{"n_layer": 10, "d_model": 64, "n_head": 4, "n_kv_head": 1, "head_dim": 32, "d_mlp": 128, "vocab_size": 1754, "activation": "swiglu", "norm": "rmsnorm", "norm_place": "pre", "norm_eps": 1e-06, "positions": "learned+rope", "rope_base": 10000.0, "rope_fraction": 1.0, "qk_norm": false, "attn_scale": 0.177, "bias": "none", "tie_embeddings": false, "parallel_block": true, "init": "uniform", "init_std_qkv": 0.0573, "init_std_o": 0.00905, "init_std_up": 0.0573, "init_std_down": 0.00905, "optimizer": "muon_variant", "lr": 0.00829, "lr_mult_down": 1.5, "beta1": 0.9, "lr_head": 0.0114, "grad_clip": 1.0, "warmup_steps": 200, "schedule": "cos", "final_lr_fraction": 0.1, "batch_tokens": 16384, "seq_len": 2048, "doc_mask": true, "train_tokens": 126800000, "steps": 7740, "dataset": "wikipedia_en"}
Each number is 128 + 32 x the weight over its row's rms, rounded and kept within 0 to 255. Layers, rows and columns count from 0. Numbers have three digits each. The size before them is the row's rms in percent of the matrix's.

# v: layer 5 attention value, 32x64, rms 0.116, rows 29-31, columns 0-63
# o: layer 5 attention output (transposed), 128x64, rms 0.0779, rows 29-31,61-63,93-95,125-127, columns 0-63
# gate: layer 5 MLP gate, 128x64, rms 0.153, rows 0-61, columns 0-63
# up: layer 5 MLP up, 128x64, rms 0.146, rows 0-61, columns 0-63
# down: layer 5 MLP down (transposed), 128x64, rms 0.0981, rows 0-60, columns 0-63
v29 099:076147152099178204097149081085144201115138118174081146108115118136132120108155098154128097130162142099103123084078198121159134098113096106124080137093098137086123105150087166118096173125139178
o29 096:129094081093113078137091139090154175096100144119086107093066121141153162112146179150138155134086138096153171148122155156137127034130118129138136163118128080096115087171129130140208147079084115
o61 088:066149138131110143094209108157148137160156119157107105091192094145183085110172075117146139183128114148106103083156134154143124143152093113180147117100104112171085165115108158111074129196121128
o93 122:082177056144100165139145111137135095163135085120128073084175161115110110104073158081145065136117105139126117133130152144183124216167116173128092122122128097149130149145184134132061129146134110
o125 097:101101185167146131120126119107143125096106179068113126148118144094089171161138103110109125091151062114120120143063129143176194110140172139089081073124157182139133068114126103177141142074152152
v30 104:149092122174198108117098131142162137160118075179080111072088150077119214170099102134086115106120186105107141141159103135123124111123123154069163159168125116158117109090148093173108158112145152
o30 095:137125119146141107111148106135071138180126169110097114187117132096118074182105093151096086166202130070124092102116131119169128103113163091107086118108112138076135098074117175150054130107177139
o62 108:188111173149142098183106136193155114179141144059155091103122081129057175136109130154149105070106128119141171132125121112102166163122150159139137107111062139140137167166091084115139128074119097
o94 122:125149108180142100175105120110148158168162106116110112079062145160102113124190103119105124152116094118140107123080106121097168125184171142179083142119127089191107231128162083119119119118133103
o126 093:085086142106100166125186119072087076070181113146152106121149119112089135119162109160115150151184148135073159181130118111233127148113115137102137178116125073120122106140098114143124127102156163
v31 096:128143099142153069110107130079089121165135122122112183156150162147147132113163095170188158117106075108142135124188119204204155096097079114141127141140077107110128196166103100163094134137113123
o31 095:079038146159166161137162142085093080115187085195135079149077079124135117097133142108128135108105117134126129150125129072118110094116087141175145070179146140103130092115145156124104158087161118
o63 081:196131164108065122126132130196123141130090163089159117132162115140087132115128199136153114160097140103128175138100121122144080195134162164103115094080197151170110112142125076110177117171100135
o95 112:148115120120062081120117122137139176113195152111089144125148146121148183120162136118199143180146086138134141157086139192138090178075108106131144095104162110143124163165051095119102079124152111
o127 085:123088079164072130174091176080144144123072117095094112137148141079101123179168139140177123084159139164132131106072117186088154109140052101115070171126125176144127118125149112142138129092120100
gate0 090:132084105071106134118196063133097138114140143118171120142150061105120145115151180114152122185132121117166090115097159191160152118088125141151121143130094126172166217139063146117123091102112110
up0 092:085128103118170128192181095168152128123104143101101129071094110118090129126107126070152079114125078142081072149159154181122118089122183199158119135165144159156098120137112125122160090067118103
down0 101:089147137104137116210141171140207136080105142116106147151088156187127180096117118145159129085150115150135132144185101129145125140170102150120161151139187146150070086185184099090154140137142149
gate1 093:091122080123142117137112068091072153108092087137150113130100151140148205133167123087069100128090158180149113106102108110143103100171086085132184176108144092120148130070165071157111103106139134
up1 087:167105194146092086137133107187148108129085155149168165115104095118151204132113085126125125044119108090121124125106132103060158087172141114152142109140092112116037123112122137161148154147130105
down1 099:120107155082195098164075103123097139160186102162108138134132153126110224142172145173092158157155155097139127085148095145148097129130170124166074109145125158178127102133111102203146101131108126
gate2 107:154200174136153162179125093147096163078177151098147140108112129140135127133129095051101136119079100112134113129137057164091153151163125123101092155117113063072169138133125159115122121074181103
up2 106:132123134195147103140128123028116131160153166144122127132075147114119105171121080100115161141131125109127110075121101135112095096073089095175189112186125132088108139119101054160136109145107187
down2 109:133106104171103147118153140057098118128158181171106142159116182089092145187121152079138124147131154098076153158181106102146114169099095051142132075149126126115178157114141131090109159177121171
gate3 092:134079227120144142123096156091141128118134187153182175119100137133116206128049123123161132125090070125121109119127140122214140097088098112127164165119111125150133110102119173148105101140143137
up3 092:116149075044109126142109183160138161133138113117132116081106052100140130160106145182164126119146192133112138179123125146074158176173122103119151118169135111145148150180137108105170149136204105
down3 087:117106186099168079105170127133139178117107096140088150150174175135137087138116122075147102083121105058165085132124152164183119107092128067135077136077108150106115188122125160105114113084103156
gate4 104:039152181090099105129124144160106129145095171122146127134127104164114105158085153145100088088125074136108154107079161087134207115163158163169116119139126073127146088128118108134055148106121081
up4 092:192106136142215098097133104130146120150146084126197064154161097065142143137110136142126086147149075103134140132085132098146129120129086147105207129159118107110108167141138112162168122193133160
down4 094:097157125135113116143157094171106183181167148141133099143178117125142126096118159194092164126192118153200194127088098132138104140136095120133132140095155099164097124189054127137074128158118107
gate5 097:142159116067162174131076150111135147146103065199126163121138113091158139156179092154111170147072163115188107154150107143137102136129105155158127130161099170080159064125132098088129089154146174
up5 096:146115111121125081138157110107131079141139111075168144071069186133152081055084090134117158146179136097092105131161170113102152123087109081148148174140152085133154158109150108130090185143089092
down5 091:073177135162122105108155150100144143106133129110123127110172151150098116149094133094114109107075080121163171181103120131110125070133139083124078097063082172093111153125091104207129192140164163
gate6 099:127134130173123160102147141163084090223119058102115084141123139116069140057141134126120160140126144151110124144105127108187096079143193141084158134116112165175098100103090109147086160122161140
up6 096:181125137138115143130120126083109148206126214105116153165065130149097128140086096099080137146172155117155138131110120081150143082062129141144136187103092123154101141077135128158091177176143147
down6 092:119087179170098134159139096116160116088094157124128137111084138162128124127116086168150103095188128141088176109233099127112113139144143120152166107153104104155131130183109076111191098068159112
gate7 096:131149079176124089144149100136103127141032191153135109118127116171135134159123066119108127103110126188118151087147081166105103101118107161121088104042091106094149126096145128127144090076131166
up7 090:107150126124171108082118150179146154150099125151169158168194135117120086081181177141175120183107133079128111140134136148166128177117121079074161164185075104112107102143191096142122110137167130
down7 094:123082147150082074086097125130094180165102147144167157104107109054154148101107107038117191104113152111097138102159150165133093149114118164129108115119115119065173143092146125084164097118153099
gate8 085:172160139156121163162160134163129175140196091099128136151188126094168123110131138165147111140122136088118082099103082170117146144103100126144138106043172085105112140111125117140018141101150126
up8 104:152101134146149146136154163136204055187125115101082101191158170084183153116137141154121159172152131097192121117151086119096091070110130146130141100151149156159101054142105116115105114128144132
down8 108:158131133099136084168156152075188104135092140144076065127094156118196140081143180152122170130158121093164149127194138065105105117108163122113116136120099138147121055107102132144156139170168162
gate9 101:146114104220082106141127169089148123138170135126100134129126197134144192165108107113120066153106142105138141144096174084084114121117202191097112105106120150107167103094116093101090153103135101
up9 102:098097142117076156110095194139091162112100093116069133178136110154094129105136137147131125082163147076151112203076102140114099119131152156129124102195104106119125148160071171119156141159189079
down9 105:101108148140150196107101115157139137122109155161115117065150086102078136128127120111144126097107107181191139121167059143101104157114045156152140111137050119114123129175141178092159129086100164
gate10 093:108091125136120125112190142077208131137125166106153145162090050083090112104118156158133069083147109156134097121127099105145118124137077163138108146102095107136152155138158106120183069101113054
up10 098:128130123143097096119067093154121161123106166139080171222106114151143027092130168192099068098155122118118174147131108099115148137150093138146087097149142090153151122107129150131082142138148109
down10 095:185138140132141159137171182061108109156127116086094084114207065125182097111101114165132150129129148190165124165045171137089125104117131113114125111138114106115106056125118147145123137141100107
gate11 111:146170085173136201134114190118152147128101103092118178088143151102146152179137174075108141088152107128126125087112115122068107092191162083098095088109106162110126110156160110086119130066120112
up11 097:124160143127138167192094110135090163073159130121170157088105166172133137202147149104118123081121127138125033107128103120116078180156137122085141105175126094100106166139070103166123102089115128
down11 104:123142086150141164127097132096143181150143125096176105081096114157157148156130150169151142067158084159148147142158124145098168085172070052122127099145171044150106092118112127091170160150134148
gate12 094:131123098118159116116087083114150159111095140092162129116184112138136111147141159151163120184096150093185103176073178110151102133069131171147132126104156088058116144142105124166140176220148126
up12 095:108125107112170120065192112123128167112096084147105143113174107122137151048136165087147084136113148108158107085089126122168092170136150165128115143110119187142139086121169122082172175202148106
down12 098:132143042093120127161098120134170159132095161148159121152144087116151135077166119087206111136118160129136144136131083103200090141144104123127127176202182099129109089163152113089111112077099135
gate13 111:150058129146055181094119134135133145102083145171126102129154133201145088154112165174151153104105155122115089175142127165118113148118129155157060098159085083080124078131142169114158147176139115
up13 098:084110084121076147118124104129138128145160083138164130172173123184101092115127083124150120110118131099138076143071186155140135159158119098085156135170140202112066111062160115140093131159143188
down13 091:111142139080108203057111121140136150129187143105147138088173141083132108178173108182103138140154081110120086090140125128163150137143169163106130168154152131071090107108142143125040097154135103
gate14 106:135108104141223120125139104142144139157142044103117148076118117120134148130171047118104153125152167138075138142126067167164130121155144070146148136188140088136179113132119065117113144147160150
up14 101:097219111135133113104151150125152173192128115162111105097132105124159129149178178096159116102172117156120152089089148198145135149137113126126115080112152141201142109096108160128142188181160083
down14 105:120124197146081149130139118079165128150152147163138081070173109165080158130095136172128129087144176106137138120157110094162116161102165149163129185118105122109113099206166132173127132048148112
gate15 109:164155152136172083136160080208107148124126117148126129137073110169085088112082168117123048063092103132149083123133147159162152119159103101108134104133164139125107124090124079156057126094102115
up15 103:184159115121076211116122155133142135130112158138137135124126113057109191103126111183074140147147114099165082093091129169102126164128182112171117122095066162108094177167146150084120125155155130
down15 111:099113125129155108072108108143088144133145108167095123164125104145071070120147112083083090094118156160126086124110124146134122138181157136121140101055154128157087123102155153178091181086052068
gate16 115:122106128150124123157189135115141094149161185083140078140110115126108114170160127081150131134082142189186115188085161128146145067140103157112170158108129111185118157062105072140098089133096157
up16 096:159170125136129111122117153137097146141076122145108098190117078119089151159088097157129085159199138153037096069096091168106097156121135116125124111144104088149062122069118098115147167113139150
down16 104:093149113090114165098132162095155131150162126065096193087135127133142090132123123123165128131144131103140104113126137106080079082119158172074112131052158182083090190137119134124103118193165079
gate17 100:120149098138093157145211148114094148109107151120164156122085155116146148102120169085135096109036186178148165088173098106146105135148090127120127099190103152088176116133115166171121147113173130
up17 091:132120132150083132076084135126091126158139151088103082129114116157119127192117078165121160229156133077107144097121095098107119137119082108080102125133134097148205095115156135110099161067102096
down17 102:150122131116105134052092098134107125117098122058170100125149102094117112150072137088139108168126126153154175085065137163151074144114112113122110068088127155159194076140098127107116115110095060
gate18 113:137093098110145132104102106176172120106149133130147199176075193107127133172132099103147096092128164145067131091148154133105142092083149080170133178174128190121144127126049100082141134139132128
up18 101:107072155152037139082147127151124128117127108165131134112116178182154091086091158176143141114155135131136101159154137137120159203137120166083159095114134125067104129103187126157121187164177137
down18 100:143132089099183105152117109179131172083072144131115123191153117143157104179106150074049082116176141124124115127150169135122083128134181083165116137146111153144111169147079105115087058124131125
gate19 089:133145137098093154118120173116074056110038122175140099129178157137132106127120126113099115097131157161133071144153119158105114087127120126151075094071076067144096198162108154118101138118101138
up19 096:137153095112243069106095163179135159126167144127162120122121154090120102084121075173158144104134144062124142116132094145151147151111136114147200150109160130074146102082164093120109135109150133
down19 099:091103180125146132119089158202092136154137114147178166103109172073143125177106136170121138114160210104150133145136120112137106109205146158133151112183123112075170142100172084140093142119169107
gate20 096:130134058117105137078111137174088160108103191135186105132174134128165142087033139155202073130131128071159151144131105135137143158109089099154138130128073135116074146130119151142127153152111150
up20 104:054166152144054130144144163126073127098087116124182132114169140096115093081139145076104209171086110147121132106115129130127141121177115108106083123108179113167163130101145158182082153126149113
down20 109:077122110149093126092175122160047135142090134145131145117170095118075064099160159121172149114074129137077168157146154213169117131140078119167086132101141068123127081125150113130128123129142116
gate21 086:139116106171153096127118133106164162124140151131194172091139179108180109128115213106084154168134141106149187130155051174156158111108108080162106172105179111133133141117177082104106120145131118
up21 086:149136070146157127128165073126138166102127109141155134133130121084100163076140198143105100125155114150162161083103083180212183134130158160118143141116157105130092158135206091098153175112117112
down21 102:143071053125132102151154131122168140103120120128129100098151152102133185085195164157106069130166093154186134124206081120138161159113177171102137141077180146118098121123107160112143131092127121
gate22 104:140105084168181128112106117092099194131150159087158155131091087138072191116088138144148093163092112104138106153105129140146123118096119035121111151106067142102106139139135113125114136085199180
up22 108:094208145126069097071094122134131143128133172165148168134156135151135115102138168172091158117114138109135109146156130155089114192107153099121100138200084148136156136085083147127182112193151179
down22 105:092127191123122125157100169115123094104104121107100107133048115114162086109137153158058145132159139099150121126126155124183116182088056128134105117127080182211147118117152139134154188118155151
gate23 105:123147144115149122076140165167105194137112107181154107136162137153095115128134121148224095123137105107184113178111150077168140157129126168139090170089156116162118136122145099128094118110218076
up23 098:139118146113082105148062108093098131131167155139163044160123159156115163160107217107121105158119158149185150136058146146149135140095138080103131121168088090073116137153107111146139156100128087
down23 101:169116103166070083162089145149071166143112100182188122101130119124125141159110174140132072137133113118160087098121095101154135153155085200182107123136142108139155109156071117085084084172137109
gate24 101:085088129176172085105108145094183113145111070143127089096182135163140141173162100117106140194099105099122115091109069140138115166165140159102133085163139077120119092194163098104120125151175110
up24 095:102090144151109154161119087151136159152124096079238107168151116098048129132091191170137122107117155147152125185104110118177149127114147115171192137091118125139166126095151119102158126093139114
down24 101:134173137117121156127144184115094160053190148147103087177130113131152074108141137099138123116126132180106136146081180103119061146135199179136140123109105105158132103107092161182089079124110167
gate25 101:201088115124092110142128140132171118107092161184137091157095182166131104147083156145170126190176149138167099136128107110100079111126092131171165092095088121131085174083169131100113073154155132
up25 107:092125076159159155135139041134144128157133135096139133102117089080138123144142080118097186123198129149110082141085106172129142149151135107080141186121117118093099088100092120099118117118197199
down25 098:164156095121141083161093133138098120128122169158166111087112136116145125135077204076182081152156119108168142135125098165122098137113118174171166121058104087091132102165138111076122100189158170
gate26 105:142152097225172160127173100074128085113162118119148167148161187160116098159168100104081138132149057100077145090130133166147103131126131146123110110151156102144103157104080129126128083096129185
up26 095:158139089151157158094148127131136140162151230141134124169152167135096087134140138109129115115153137112171109116153140138156151101184149203177132161154114143114094213141129165146191127188106103
down26 097:118123107107127101126102091136207129105113132105098175122102096123086158096126137156144154065154097103129071183190130175153133110071110142089151145147162121078169064154161117111127199137141101
gate27 101:166123147102128067117139070175158116140129082109155158101143095152092119099143115163142146097121215147180171134149127090116147111055051119150094102128132161149165136139116146081161116143144066
up27 099:199079103094142160126131146101103081186090146090108094108106112185108149128109103120128150106143112179171098145151119126140095043183150134087095145143144194118151154152151054151112123114141107
down27 099:087181103140076116130146112185110155147141152118124138148176158102103120059138117151117177141122082170101126085158157063161121138043132131186149121167095153107072088139130119140074131133131088
gate28 107:185148108181112136105123137106080144107126131149128174149110113139081097146149136142032068101149131170123105162120099124127134131117091119191107153117102153095066146147158091131155167161109038
up28 099:136078126123141125090086134081125144126116147113063193089166098115158162101110136140209138153121108205126118146174181122109125107126101153139131142144176137154093162208127114149124097137076177
down28 094:123141136111035136179114146145155179108132169101128166102124126027139100123146148117173123087137058110167116070149156104154122117133146156148161146126081159092160096140125137119095079128171098
gate29 097:101146083140170106124129110171101100114171094121115194171125124107143152099108130101103119131032128095055099108087155084069135097109123084089127117124166125120100128135086187132087130082128165
up29 103:153083155125090119133081104113115183112104110152097189138206186122200118117125153107137094140180087153146177138176094131134129126135170106148053133087127146089124154158178137136098108133117090
down29 106:146075135137127125067121145144092100095134117194146226089125163142159142121129168113139145140078093137101142111146119130083165183134109142116077131068205150069131147120137111133103114070113130
gate30 102:122134123152134118103081115132098216125166111098181169144161131148187168164126143087133148104153142137119134164140114129061093147117106098136098106113166101075033128129069131177136128162090144
up30 096:139072140111171118158100190123149086119110087225089081079109120131124100115048110161148143164149154172123161114165147139104102115097147119130153115119139095123109089107146149104083130103052136
down30 098:164085144101219124159119206140137112112152164159150116161169136161133060138141109184194134141095134133097110127118113149133108116119116148129154097182134186156124109190144195108117139162150153
gate31 110:100085079093161135145182143134194110167163114123125109103080087129117144156097070139209098107121110116085115118083177101126110128158178115150134218140159161120088133127137100133118075103131128
up31 107:105091118179114120117149101092103152155135141081135070081137199107045121146166114176070161105146109200100149120070107098203151145113129145144114093128099127159120147144151154141142110105112157
down31 104:092154185088135117162141117121125169122052088130138117113095079079140146156157119075149112152079090162108108128098133164137171134136168122096189112120107062161149122142123106106080185071084111
gate32 099:184117093152135205090153166153143136094130066086116148122157141162196172124111159118164132128150110099113134113134101138144147197154095063097080123139127144103156154119059125142102096105158071
up32 097:082140125059141147086090124073149123127134131098099143129129107160065112188140117099122074085084152113143066120121119145119106145145180101146123110159098119120049096192107099137147148194167121
down32 109:115093094087125152019146098165117102140128125091132151140127143140100178194165087115151130096131151132117127132128105102139039172160130181107149100117165137145152135141126123158062114192130100
gate33 103:105134089139170146114124087104072174160169128161165192136176118152139073050162141107145171177118099125081080125114101101111186122161124145124104092139106147088104135175140127126109096063146138
up33 096:157140097034090109109071149092190099122140117100102106081126118107135126135111124113177125119156206099207097129136116147144123163128156112106121153146137136117121176158112100139209110138136070
down33 100:124132135082107167084148107118096083120121102106149124161161102109114137101124091058179171099150145088134091058156129126201117117135084195133142177095089108150112132148100098101184092116133179
gate34 087:115132090130081196068157109146131118142201127140105117070156103138092156105086124127113139084133153140112083191161163151095122144128169166150145137116089102073119149135128201104143175143145190
up34 092:092141112098124077125106114105144179093115135128151113116161064117148083145193136070162162138127140099150104097083115139187121145069132105055153102135179147122151100081100114097146048118139152
down34 095:152118123130140141139120109134128091061151168119131093136192145117119112174136089202194147143123124152133170122109137145078113136084111224154165133128095086140143142127075068115087066137125152
gate35 107:131119130160182138193141104192154112095148091149114175133082103080079133060134166082112139129117153168130124125123083155100102071110108125125146122115134168120102093104184098080146053094102125
up35 100:110107156006120136129107124136215136137182089137125199137144119118137145135145163102114167111126178156119087148167111121131160141095127182132129135109127134087166082158143052106122127117145137
down35 099:111142130115110133065112130149121182164068138080156078120147149152151153107094117183161148123145050086170124166142192163077062158153183115096152141140141093126136148097083141156123135123094124
gate36 101:185070119190139151168096126101143080129083096162157085098161101148116129130126179080152095149088147170138137108161130094130099098095172110089097117062083168130101100149098142109102088094117084
up36 094:138141091129106179123097136110098156135105108220120126205087082063165114145120142173153163133135115102119096134144141144144123157113132102163167103090164080150145172165117091149124067139067165
down36 099:143086101151140111080074163142135101103123164124122141148172148125156098140101053118205165136137153160145143123093152135079143175125089141164111113135134079128160111090176080097154205118154184
gate37 089:073129130116098135120142144146125060158159139177101097089135079053132146108142108169157075111109130121150101125118141131128109083197120169100094155141154118140096154142182121125075200194142087
up37 109:137110099091059127103091114162163158157150110128118085175221156097141142089149141165103142172151147111165097136089121159142182170148112171144138114089179088098144105123154137175114084167165111
down37 098:105149113097127151139060179095084136096116086169097165121122086166180099122139060116185144097163099137128123175084088137173097106185096102138134131099137169182138123124128112119102195163120133
gate38 102:116167107147154154094147173122127133167094103103110163129105125203150108193167183137138137170078137139089057162135164151142138156119101086156064112122137142160128112175134171136130074076085112
up38 104:110137102144101106124045108131070168123170183096126140142216118139143134152139123117168148140144148130171146125115100128086157170082159153105165074145133106042127161119110107168115191103147127
down38 105:124141178152164154110132163155083116106132139133110174137162127163144127160144131088095159148116124087123094227139162121147147171122062113141129096136120105129086148130107156110113032054078112
gate39 092:125118130100166118111154072153057062150096153141108138137101149150139082100132118166209116113121170170116118132182127125106104120111069139124095130121108144094092110086146173155062172153060114
up39 104:177117093188119096085126135108108125137168118184116180191135111158165109120158166098142090148155167138171096134108101119136117111062127137076069195110093168127103134120114147090206121143128126
down39 095:177105138075125142101145113088105123160130180119113073108096153127152125072154164165151124160079135061165133165162090143085101105113092145155141137155137110126128180117148180146110105208104061
gate40 101:163104123126080127124147115088181143079136125157124128135119178099137179073132127115159088117152140114124149221141073148131043143175125130153115134104097163135175141153181120107155123179188099
up40 110:144135163081126124164133139166144129210104121152146134129024171109095078138148131121154097100104178197159119121085172115136119122080186130134148160092104170159102099137138129080148157133109117
down40 108:085087124083143178087139119134158131076126111150179143053141136143119181183087126089089125139151121125129121091126125165138104060148083146113156116210146136078151136081130174119154130071132122
gate41 095:146127119139142102135149090161145138172112122090140143118068108115134178113147110107194160133075066204112152150080125126127148090125118091176137173095100092091065147098093077085073106142117136
up41 102:111126121181092078156072129126174158178161142079131075086170139178101115190098078118160057101116086085150149133099128164134192172146124124142088124120139120140113101152145078142118128097131108
down41 098:115165101139134195151143139163030084103095158125118090092075127112079113152160085148125099162154118095146135148123099196151120120131109115143121131152180127138132133176085169153043133136144156
gate42 087:174132105169178155114155161147167111119148099098120104092073102068132142116129146118127104133138195116158200172161077187165081097130115110194148123146185164153110111107145109138091159108134165
up42 102:109130124070095099154103198134127109117133128105147195120159155067204095150130122197151136159132124054130149155173179130114126139106088122146171123149207124118131117133113132137113133110096190
down42 108:090154104132203114175097143111151143127108113150127084165125123140203125097145149153128176134143117184164170106181095142107202115119138150114134153158220093171134137084111161097156110119099136
gate43 094:150151132170156117139145084119110078117119125155179133155075169088174149139099132150118097092116197132176127108079182085163135112069139068109181093171113132172185096111127103130137140171109143
up43 093:080205120100113131131130116129174165150170100159096139090077102162094085151164165108136136066062070160100121130118112167116089111100123153073138147131132174144111112102091149083172078100123128
down43 097:131126127134093119186112118147112077145126085112149180116114111131080075136128134102131142141148107139084182126098085172186156077097139148122100121139041158120102194125089093212126126147167124
gate44 102:123141174103148129077102158163174129141127115144111157120184165102183091134084096131133139077134155124104145185154090139088154068136094133181144065109156114187133075115107173130128201117111145
up44 096:136097189176118153193051088079113103104168164128189117137166157123123125126106160074173111107086137193144100187120120112150173121129156102154110110093121145136120106165144133199124124110115120
down44 095:109180135110153128099170087132155098158124093142059127095141159164084124102111118183125098084153126134142143155119100182098095189096095103114110177166132107106182088135065146066178138099121150
gate45 102:178130179192126147143103149110101114094114202135098141131089142115113184192136115131072107079144127127098153154112099175136119135192167081153130088141089067145172126184131092150123166126128124
up45 102:136116188091139151149135125202116089144139113062096143140164116193118089113101131085137123124155156123137101115137117084112134139128134187054162193095118101081124110106140184097056129116095149
down45 103:086161095100108080123162057181105176110131140083121132150167139155140107146100105154115186155123066097113140132137137143095135061182100140157085096079133172113124181107104119141158127102195134
gate46 103:192105202192138134108083132141124214149159151142101133089096160118101141120109104118112116127114094125139191148133091102072158098156089141158150092049146138104152148169141100144144163134135089
up46 092:091096128125099126103111148146113131126125175154106184137159137174174146136113224123138131163126113105102190148178141089184140128117151142191137153149154140127039124127112174184093147149165153
down46 082:151111183138111122118118138143063111156115089157137128121161113071176086210108143154164078138120159125173137165111108123105163101126141180129160150113071174146060113137182112184100170134130113
gate47 106:185120163106189127117189105098159123082115113120170141144138143118124169107053182135108100140132127127111164038114114123106138096124120112178120162098106182146150109065146098175088153113083140
up47 109:092194161107193127139170160095114157131120095095136041128172082105126148136117173135160211108139141123146103108081132122115093145100088174105145128163158152134103093174141106112121088174145099
down47 105:099125078125110124179113176213186098157154115164074093056165149179145105142185107163079143148152172151118117154124117115125119155097165127143121119105128161117132133146117201160120082118123152
gate48 109:159193171110118110115143127156049119186189108159146122078142145138164081118145141123141177119156085162130094138081135138139117134150089092139138082132166135029108128127128160136105122100082174
up48 109:143125109106096088100196118182131109139108131088155103154113133159114137156120125229067094106125186157151148079148085134104176118170144149171092132100085111174078150133158108143176135139122105
down48 108:101107120141102083055179122135107150133178150169127115104071141132111095087136124142078118135201064106070133090141124123125094089160076116141177062199077103109122136130124131127107129129132145
gate49 114:151172081175189098166108141120092088173155162102111141120081104141095138095158136170112129129129203094091143075107101183072156122122158140183086184097119109140115155126172109102139111091123120
up49 118:138153091097146151126144070135146145112102123127155115140132132130128104200165156181100124125165245152137068114102146135120089163136100137049172160129096093130136135106136186106147113149080111
down49 107:125175156103148077158150129156163149124094095097163111141136133138093176140157134178105138091211198138141138114137147082133127146125143129113155176029110127067086141134161114092155105156144088
gate50 098:135135129135181111122116163152078192105135108137096189134169172095090114158124133153171134109120120069177081127109098125102103162137082095108122116186141104068116175149098198129127104087162080
up50 096:142163140096119131110146075160191160160176118118097154152138137111097170183121108223099125096122134177142062151118150144148055142140119123144109121173126120132166116105114083168157186083149125
down50 097:117070091133082109150157101149156178112102110117086120138073157145154072123154177086073094153136132151151066115132143132103056140128182097168136159179099142146155173076133095101087119132115115
gate51 103:219118108129173166169120101114168087084155057146107091091095125153182144125147104124166100135112159093061104113101163117131080072153124158139156103114135176105082144163102106120106130102135150
up51 091:121174120154078110137109122099117168115146084152077113114162094120133115123101074184040127102066175082099119150152139141146135164103097123151141084121124103172138208149120110114148147199126151
down51 096:149123128153131108171088118179114147126127077162080090100131173121132146135163141114143136063124119182122164128160152080144169083117151109113174071157121107037143169192112107133193121142151140
gate52 093:102105117108133105129138165098111184158142133090150029112193101110138146106093115186137111128096137137096173079114159123161116074127114122125158074127097178126131096113100150161030133120109126
up52 089:151149070106129086139102156157132177119120128131113103096118160117202092098086113154146128108122143142167172101192141056167140109078095088175153068119123162168150123160129114162094126164185157
down52 097:182171120108139149182140162071131109141162138142098112103135121108164106075128147145127148142129051129191075140156143119130149148088141085092083132175166138137137120090134155150031140087159091
gate53 093:123115084102131126087110135155155121113099125122196200127125104093102127091122140121108108127154109133114143117096130097126115099078071138066132144146146088077126074205137195087185110102190154
up53 096:189078137177168127137156166094138165135125152115140098135142119156105168203208099161136127174137128164150150117136101098136090166137092119122157170141101099104192161126086098169096134137177077
down53 094:147176132137154180073117090172116058108111152146069111098174123150155150109107127139088148143118146145097189167083134207101167140148139123154110136132164094156111078150147116116144128066110189
gate54 115:084130105099130136140169107205108148135145202073085152123145132137107171136130081115135069100154169124089184202110103147144142115128178165142086174137106114130143147123143168145089159180121165
up54 106:138143096142108184091089148082121098086043106188123136101122148135120158031132152111089124103104106116148117132135089130145128132174137089107119119076085084182143111123140105161164060119128156
down54 101:172143174122102119146167100060154117138129115198082123164156117123109088092137152139136173182110131133161146100127146110144074169070171116153133158094134131129093174182135115145100070130188069
gate55 106:111172115159129131165125172121094140085191063115142154138189125146135098106155153145163150118092170071114134156080151173119099145122187130102129119065192100089132168139091139155130123145127200
up55 106:154106157168152097147135148076161090104145139137085126136067176119083076187175157101133126142150110163126104134130095131132103132078109137110047142085107147089173198103111145080123145170090106
down55 100:123145136126098156160081101102137065152151117150068116133098095172140119149120121164164117155186154204160117117153085060143111141135111091130126175159054144149137197129146135110077077147142129
gate56 126:110165111187149153122097170140146129115116113049145132083130137109185146098147136145107187106112146144135182171164085166125080153069085138070111116159090141131150128180149142139059120178125148
up56 111:177127155105134101198164101079089128119142183131145198111135139082115099099086113120129153150121094131123099135144116113041131112184137131166124111110187113134139098118173102138187121050149155
down56 103:140155076144128128082137134182135156097097057105151097133122119093146154105136166175139122101154176132108120158205091123134110137110074125107101094129078130119098135156125159108021194133133127
gate57 102:114097095117102090129094110192113109122117097122162067112176106120161100114142177153161077133077099119128187101118142132218167139124203148128148083132139126134095146153151177152087151133140176
up57 089:160118101151090083138099065119126123129132050206108140105106158092138144098086130149148144218126142093137176139142088141126114133153111103106071140170112103172148107185183131115149132154171139
down57 097:150112137119133141115142145076079183137154072175129082134148120115138079105127133138189053119098113105086139177096065102112144185151125100119082151101095136150175158106196159130145154171146145
gate58 097:142114076089148193149201130183124125137154129073121095116058114096103186163145120122140190102089147125148111134124107172163109194152172144174132092118122132167118180104096113120121130129124177
up58 104:065077102067064080063070133102180189122111122120116134094170154127173118145115138115118126196127089121119127124131169117165154100135103118149117100106202107118136153171147102149132143169106118
down58 090:165151144199112143109152094115164142116165073096143100065114121147095150111179148108224138133118138136107157136129149160087082073187113179146129128108131118150093100148087084095118102097116083
gate59 097:083112072182083164114101105074153117128095165153094116114117083124124138219137132154122135138107137137143160141159104137151070133066109113133103117173157133098133099133138063195178099181140110
up59 086:133205097121121140138127099114070172055150149104209074126132061171116128172169133150151080146106104173121142125078124159170136116121185140132099136141102135165078127130094105124130149163144145
down59 091:129077111179127183131089096118179121115061098113166125126114145108113165149081124143091173111103121087154100113132143125124193130207135165103115149107129180132136163155171164083192073118143133
gate60 099:084137151188137148141126153147126086112123146100121125065139134091128141109177157130119097091096132127190085133041152129164087116092167121176135166046134164179138160122163149138139130151173175
up60 107:117061162140119164102151188129107138079047205159126147143117140118104132084155126093149077102116105096143114144114101124177156095113114148105110179075065136136079100128127183146164134137159125
down60 103:137115143133106149118141098097126150120113163097106114180152139169127135056122166103162095082163105106159087081165043071172127108126144153117157176144145100139118141089049183113172145130156142
gate61 090:183118134097143082148104100057154193131102144139136176163109121177121117161098121114136155170153130082162172102090095147113116130034119114162130106132158161122122156174098128106107079078146174
up61 100:103111106089109082135132186099203091100134116115081094125126087170110094237130157184123106106138147175124118106095192136115150115097161139121110116166141195135129120171100131130101112113118104